Part of a small language model's weights.
Architecture: RMSNorm before each block, rotary positions, no biases in attention or MLP.
Training: a variant of Muon for these matrices, 849M tokens, 6475 steps.
Each number is 50 + 15 x the weight over its row's rms, rounded and kept within 0 to 99. Layers, rows and columns count from 0. The size before them is the row's rms in percent of the matrix's.

# layer 5 attention query, 704x704, rms 0.117, rows 37-38,101,165,229,293,357,420-421,484-485,548-549,612-613,676-677, columns 352-527
098:53 33 60 59 40 54 50 46 61 38 51 66 42 55 73 59 20 32 54 25 59 55 40 56 54 35 08 42 42 28 40 53 36 63 63 56 41 66 41 61 40 53 54 25 30 40 48 46 53 54 60 62 42 21 39 54 38 57 69 43 57 49 32 49 63 36 58 35 21 50 35 75 53 34 40 60 58 58 39 45 46 55 57 55 49 41 74 52 62 67 46 67 71 57 37 37 70 33 58 34 44 58 68 41 66 59 14 29 47 39 34 43 38 47 51 78 44 30 74 71 36 40 54 49 46 45 60 33 52 70 73 26 41 53 48 37 34 55 38 40 48 70 59 38 52 34 36 68 48 67 34 31 66 58 53 62 51 69 34 50 46 90 88 36 63 49 70 51 53 30 57 35 64 57 55 50
093:52 45 61 63 61 25 46 55 41 63 44 34 69 52 67 59 23 66 44 50 64 45 77 57 55 51 10 63 58 61 30 46 65 68 43 42 54 45 52 20 49 55 41 54 60 44 43 38 68 64 77 52 81 49 35 74 41 29 45 59 35 86 46 37 11 52 36 26 29 37 45 71 46 86 19 74 42 41 35 39 67 44 43 57 54 37 31 57 42 49 55 68 58 64 42 52 64 72 65 15 39 38 49 67 53 26 52 40 68 42 63 51 55 60 60 49 48 30 31 36 62 13 42 55 49 81 29 56 47 42 61 52 51 57 37 55 76 68 31 75 40 57 56 55 41 44 36 44 39 53 55 34 42 47 30 52 61 51 67 58 54 59 44 39 62 75 17 66 46 44 53 70 62 25 44 64
088:46 49 62 50 56 38 19 39 38 36 60 51 62 58 61 56 22 41 62 56 53 55 51 44 54 49 35 35 53 54 41 36 51 53 61 62 40 34 51 71 75 27 60 53 36 57 29 77 38 30 65 59 50 40 42 42 52 33 41 59 62 65 33 46 64 45 48 63 48 49 45 67 18 48 03 29 51 73 46 54 53 75 68 62 56 59 62 76 65 53 75 47 35 43 72 46 48 39 63 39 54 34 69 65 71 60 55 31 94 49 49 58 27 73 50 76 41 67 39 35 47 32 47 60 65 64 77 65 51 85 64 58 51 47 64 52 69 40 66 28 50 63 41 30 47 17 53 50 70 25 30 58 69 56 59 52 36 32 45 43 52 62 44 38 36 53 59 66 67 57 52 42 41 46 88 69
096:55 47 57 49 47 42 32 52 54 44 58 52 57 53 68 45 16 53 66 34 54 56 33 44 69 50 17 37 66 45 56 47 32 36 65 54 55 47 35 62 50 38 51 27 25 52 70 59 44 63 59 88 54 31 30 59 54 58 62 55 55 47 35 40 57 29 50 64 34 39 33 69 30 42 38 36 46 48 42 45 57 62 51 58 72 41 71 55 58 69 38 62 60 60 46 58 71 27 67 36 57 58 72 33 76 56 39 19 80 47 33 50 38 59 42 81 35 52 40 60 46 37 45 79 54 35 61 37 64 78 64 44 50 42 42 41 46 58 46 29 62 78 53 35 41 48 34 70 61 45 38 38 81 62 72 59 62 59 37 48 39 85 67 38 54 69 58 67 64 35 56 44 68 54 71 48
099:49 65 53 54 56 44 32 40 71 40 43 43 44 44 66 52 22 51 63 43 58 67 38 44 81 46 29 49 43 62 35 53 39 47 57 42 47 48 46 64 52 28 58 31 27 67 60 57 52 51 72 78 51 35 27 49 78 62 58 40 58 52 41 33 61 34 51 50 38 49 11 45 32 43 60 60 56 61 50 47 59 60 59 59 52 43 63 56 72 54 55 42 60 47 39 51 68 36 60 35 52 43 83 57 63 57 46 16 85 41 47 64 22 58 48 76 54 44 53 79 49 37 51 77 50 59 60 50 74 73 63 50 23 51 40 39 39 61 51 22 58 73 67 25 50 39 47 65 63 55 33 50 63 65 72 49 58 43 31 60 40 79 87 42 60 56 67 60 62 52 54 37 60 47 79 50
094:52 43 62 52 69 51 38 50 67 46 46 42 42 58 69 46 28 47 45 33 62 61 36 45 56 44 16 40 66 58 46 55 34 57 60 47 47 42 34 63 44 47 61 36 30 60 50 50 50 49 69 70 43 36 37 55 60 45 58 38 32 45 39 42 47 34 62 42 35 40 36 63 33 54 51 48 47 64 66 46 42 57 42 48 83 20 66 45 60 65 51 45 56 74 32 55 66 30 64 21 70 50 68 53 73 63 43 35 57 36 39 47 40 61 55 80 53 29 43 80 47 37 49 63 59 53 59 44 64 74 64 28 29 50 44 37 31 62 41 25 60 76 60 32 51 34 35 69 47 52 38 37 68 62 62 69 54 55 45 54 37 78 70 42 55 58 56 61 53 32 58 33 48 53 67 49
094:46 48 62 44 37 28 35 26 53 47 50 51 52 62 43 52 23 64 68 39 50 72 41 43 58 41 24 58 60 67 57 53 40 63 43 67 69 46 44 71 23 25 69 47 27 53 49 76 41 47 68 68 22 67 27 61 56 60 48 52 47 42 37 43 60 27 22 67 46 34 27 44 32 40 25 44 54 49 36 33 50 60 77 51 59 45 72 67 66 75 44 50 64 52 65 43 59 49 69 48 58 51 77 52 68 68 54 24 84 39 57 50 60 47 52 79 35 55 45 49 40 41 61 64 53 61 37 66 44 92 50 17 52 35 55 38 55 57 53 27 47 74 70 45 33 52 44 68 54 62 40 44 58 45 75 52 58 54 33 48 52 88 66 25 44 35 81 47 70 48 57 59 54 61 68 70
074:77 64 64 32 54 60 28 56 49 52 52 81 65 60 42 75 49 50 87 63 55 51 64 44 22 38 48 53 71 37 44 81 71 53 43 89 53 28 66 48 40 53 24 58 34 43 52 66 72 75 27 33 59 32 45 40 44 69 40 61 88 39 61 52 53 42 41 62 50 47 70 64 56 58 54 48 48 67 55 36 65 56 50 49 57 48 40 34 57 67 59 68 84 75 45 54 34 38 59 27 43 47 36 59 19 50 46 76 15 64 50 34 58 24 42 53 72 32 56 53 73 38 47 50 63 50 26 15 43 16 35 63 34 37 56 56 42 31 52 76 35 50 19 63 61 61 36 50 38 51 57 38 48 40 33 55 52 56 78 33 36 56 59 32 48 42 17 50 40 58 37 32 59 59 40 68
088:47 47 73 42 54 52 33 52 62 43 47 54 40 70 57 58 36 53 40 39 58 65 49 43 62 27 22 41 49 66 50 65 49 69 40 65 49 47 27 83 49 44 62 09 36 52 44 39 40 43 67 58 30 39 33 58 65 63 74 55 55 33 34 57 43 49 48 31 31 49 37 65 50 37 55 58 44 53 40 55 44 63 36 56 59 38 48 55 50 71 38 65 63 63 36 55 68 38 74 33 76 30 87 42 83 70 35 50 49 39 47 49 71 59 64 76 61 33 55 72 42 39 62 44 59 44 38 34 53 68 64 56 37 51 51 45 41 58 55 35 40 71 65 33 49 47 45 62 68 51 44 50 69 59 46 52 46 57 29 63 33 86 57 35 51 49 51 41 38 53 42 22 52 64 65 59
077:48 52 42 48 54 53 42 57 39 33 52 65 53 69 25 82 46 47 30 28 41 69 56 54 48 55 56 59 65 46 48 71 69 54 41 42 16 61 85 42 63 53 22 60 52 56 41 80 61 56 37 26 61 40 68 27 68 53 57 33 65 43 52 53 43 38 48 30 53 63 41 51 66 27 47 61 52 62 61 46 60 66 30 47 49 44 36 49 69 42 57 63 57 60 43 50 46 64 28 44 58 51 39 69 34 59 30 84 27 46 40 74 58 33 52 30 65 27 50 68 39 60 31 55 63 47 35 46 57 35 24 50 53 42 66 65 59 48 38 65 44 72 42 18 36 63 39 38 41 31 41 53 58 57 72 53 67 76 78 82 51 46 57 54 39 44 26 63 75 59 55 49 11 51 28 30
089:42 40 59 68 44 40 39 18 58 22 65 49 59 67 63 49 00 42 40 34 63 56 48 54 42 50 11 56 45 50 49 44 39 58 70 53 47 47 31 52 45 51 73 31 40 74 37 39 39 45 51 78 55 15 39 69 66 72 44 38 65 44 53 49 57 49 47 61 30 38 33 67 40 36 25 56 71 60 54 46 28 61 63 55 57 28 59 33 73 75 56 66 70 48 63 36 47 41 54 47 74 43 85 54 89 55 42 20 63 43 55 33 44 45 59 69 44 43 52 63 52 39 60 60 43 61 47 47 54 71 65 39 46 32 56 56 56 47 57 38 45 71 63 38 43 14 35 94 62 62 35 60 78 52 44 54 53 46 20 33 51 96 73 37 46 60 67 35 57 32 52 60 51 78 66 45
075:35 80 51 71 29 41 50 76 61 34 38 60 41 56 54 69 57 30 15 36 48 59 37 47 52 40 26 58 59 48 61 74 50 39 31 52 32 34 62 34 38 60 37 62 58 42 43 60 41 66 30 67 61 42 38 73 53 25 56 43 63 30 62 73 26 32 54 49 46 66 37 63 29 60 66 65 55 49 79 34 67 44 30 25 46 73 57 70 67 57 44 60 54 58 16 35 69 32 55 35 27 58 45 59 26 60 55 65 30 47 56 39 37 49 60 38 43 51 59 57 46 36 49 50 67 34 26 47 60 51 54 39 29 44 77 62 61 49 49 59 63 42 39 47 46 82 24 53 75 45 43 50 56 37 67 49 84 36 65 58 65 63 78 73 65 65 36 69 75 60 46 52 30 59 53 79
083:29 40 35 68 41 37 64 68 51 58 47 70 38 48 67 44 19 37 67 28 47 70 48 22 30 78 42 46 50 69 62 59 58 38 67 42 59 54 24 42 65 16 47 52 24 46 55 58 61 63 43 85 27 28 41 57 57 38 57 64 57 81 47 61 42 31 46 53 50 60 40 84 34 33 48 46 38 51 51 47 42 54 32 58 30 41 50 60 40 44 25 47 62 61 66 67 33 51 41 61 26 75 60 52 52 71 44 40 54 56 42 43 47 78 55 50 33 56 23 52 27 41 44 53 75 39 41 40 47 53 50 37 38 37 28 42 29 62 51 33 75 49 35 71 25 48 41 72 55 29 25 48 54 54 55 36 52 25 48 47 50 66 45 57 53 72 46 00 46 35 75 59 46 66 62 43
078:62 65 60 43 54 50 24 69 37 50 45 81 70 55 34 63 39 35 63 40 55 61 61 68 38 34 56 54 73 39 48 70 59 49 52 89 49 26 85 41 55 47 35 59 62 38 30 72 58 73 46 45 53 20 72 36 53 63 45 43 77 26 71 41 33 28 59 42 41 48 41 78 37 59 36 52 51 68 56 43 55 50 51 51 41 42 40 34 58 68 55 50 67 61 48 41 35 68 47 23 46 35 42 65 21 24 52 84 35 40 51 60 49 23 43 45 66 30 70 54 47 54 48 49 64 56 39 16 56 37 15 48 42 38 76 49 50 34 44 74 26 44 42 41 65 68 46 51 48 47 65 46 41 45 51 70 47 77 74 59 47 64 57 58 61 53 18 48 67 64 29 37 57 56 26 57
095:47 54 59 48 55 40 43 55 64 52 53 52 43 61 68 47 21 40 46 34 70 64 37 50 65 47 22 41 49 63 54 60 23 48 50 65 50 49 39 68 55 42 60 16 41 58 53 46 46 53 74 73 47 36 39 52 61 65 66 50 66 51 47 30 56 34 78 53 33 48 30 66 53 52 42 42 44 54 45 39 33 57 62 64 75 32 54 47 68 65 52 61 70 44 38 53 64 43 57 17 51 47 84 57 71 54 41 37 51 35 42 43 39 56 46 85 36 45 51 68 54 42 48 66 45 49 67 37 66 73 66 29 37 53 40 45 46 71 54 28 50 88 56 36 40 39 37 79 60 53 47 45 66 56 55 66 55 59 25 53 42 85 67 32 56 59 60 48 52 57 43 32 74 59 76 43
084:56 42 44 37 65 67 20 47 26 49 32 79 61 38 34 67 59 75 62 49 32 38 51 66 48 33 49 43 65 43 22 64 77 40 43 81 30 42 86 54 58 58 19 71 51 44 31 70 72 76 33 22 67 35 67 46 43 58 43 39 73 27 39 57 28 47 47 54 51 50 53 76 42 49 57 45 42 65 69 52 58 74 40 54 66 53 29 25 73 47 57 43 75 53 60 69 41 60 64 36 47 35 56 91 31 42 47 66 27 50 59 56 68 41 47 46 63 38 77 67 30 39 33 58 62 57 39 23 43 36 09 66 39 26 51 44 61 48 43 65 25 74 24 44 56 56 29 57 36 43 64 68 39 38 52 65 35 72 70 67 42 66 52 45 48 48 29 49 59 66 27 35 43 40 44 57
090:42 33 58 70 46 57 48 43 54 30 52 51 46 57 63 31 29 34 55 27 67 67 31 54 57 49 10 56 39 45 40 43 31 59 57 52 61 50 39 48 49 47 56 08 23 49 59 46 36 69 76 82 44 17 38 58 57 72 48 55 53 51 51 59 55 49 50 62 43 42 41 69 57 28 50 55 56 64 41 47 58 65 58 64 55 46 57 44 80 63 36 52 67 45 47 39 81 40 69 21 68 56 66 49 86 61 45 36 59 33 31 44 42 61 53 71 32 40 58 64 64 57 50 59 49 52 43 40 63 73 58 29 15 55 40 32 23 57 44 29 50 83 66 56 30 42 44 80 45 41 47 50 72 68 49 62 58 64 09 72 45 72 72 24 73 74 56 51 56 39 53 51 54 64 57 42
# layer 5 attention key, 64x704, rms 0.117, rows 36-37, columns 352-527
105:29 52 61 63 66 53 35 63 47 37 28 72 00 54 42 58 80 54 47 50 39 59 54 50 69 34 40 45 77 49 24 64 46 34 27 55 23 43 54 52 57 65 34 78 57 43 40 62 59 55 41 53 44 34 55 67 82 38 52 63 53 21 37 81 43 26 23 17 51 48 41 86 45 40 54 49 45 54 70 47 45 47 35 39 56 43 57 70 48 59 50 53 58 47 40 62 47 57 49 41 53 32 54 79 42 37 65 57 20 42 33 41 27 52 45 41 51 58 70 76 47 51 11 63 90 46 28 31 60 56 40 39 44 66 66 43 45 49 57 57 39 61 43 50 58 63 36 44 37 45 19 41 22 48 74 50 63 23 40 76 45 55 66 52 50 50 48 72 87 61 36 38 36 67 46 51
114:59 41 33 68 50 42 47 35 65 38 80 54 44 48 63 50 44 31 81 42 45 66 23 64 44 68 25 43 38 53 48 46 19 46 89 24 37 64 55 50 60 54 32 58 33 74 80 46 58 64 64 65 73 13 47 59 50 52 55 71 31 68 54 48 64 41 39 64 38 55 57 65 49 28 55 49 51 65 34 45 35 72 42 59 48 31 40 54 61 35 63 70 66 47 35 37 45 61 50 42 43 78 64 55 76 60 56 20 61 49 18 57 15 42 37 40 26 60 53 51 61 31 80 87 46 49 68 38 58 59 82 38 40 31 06 57 32 66 54 51 64 78 46 39 72 24 50 71 48 43 48 40 74 59 56 43 83 46 70 32 47 55 45 31 65 81 38 62 47 39 52 27 74 59 81 29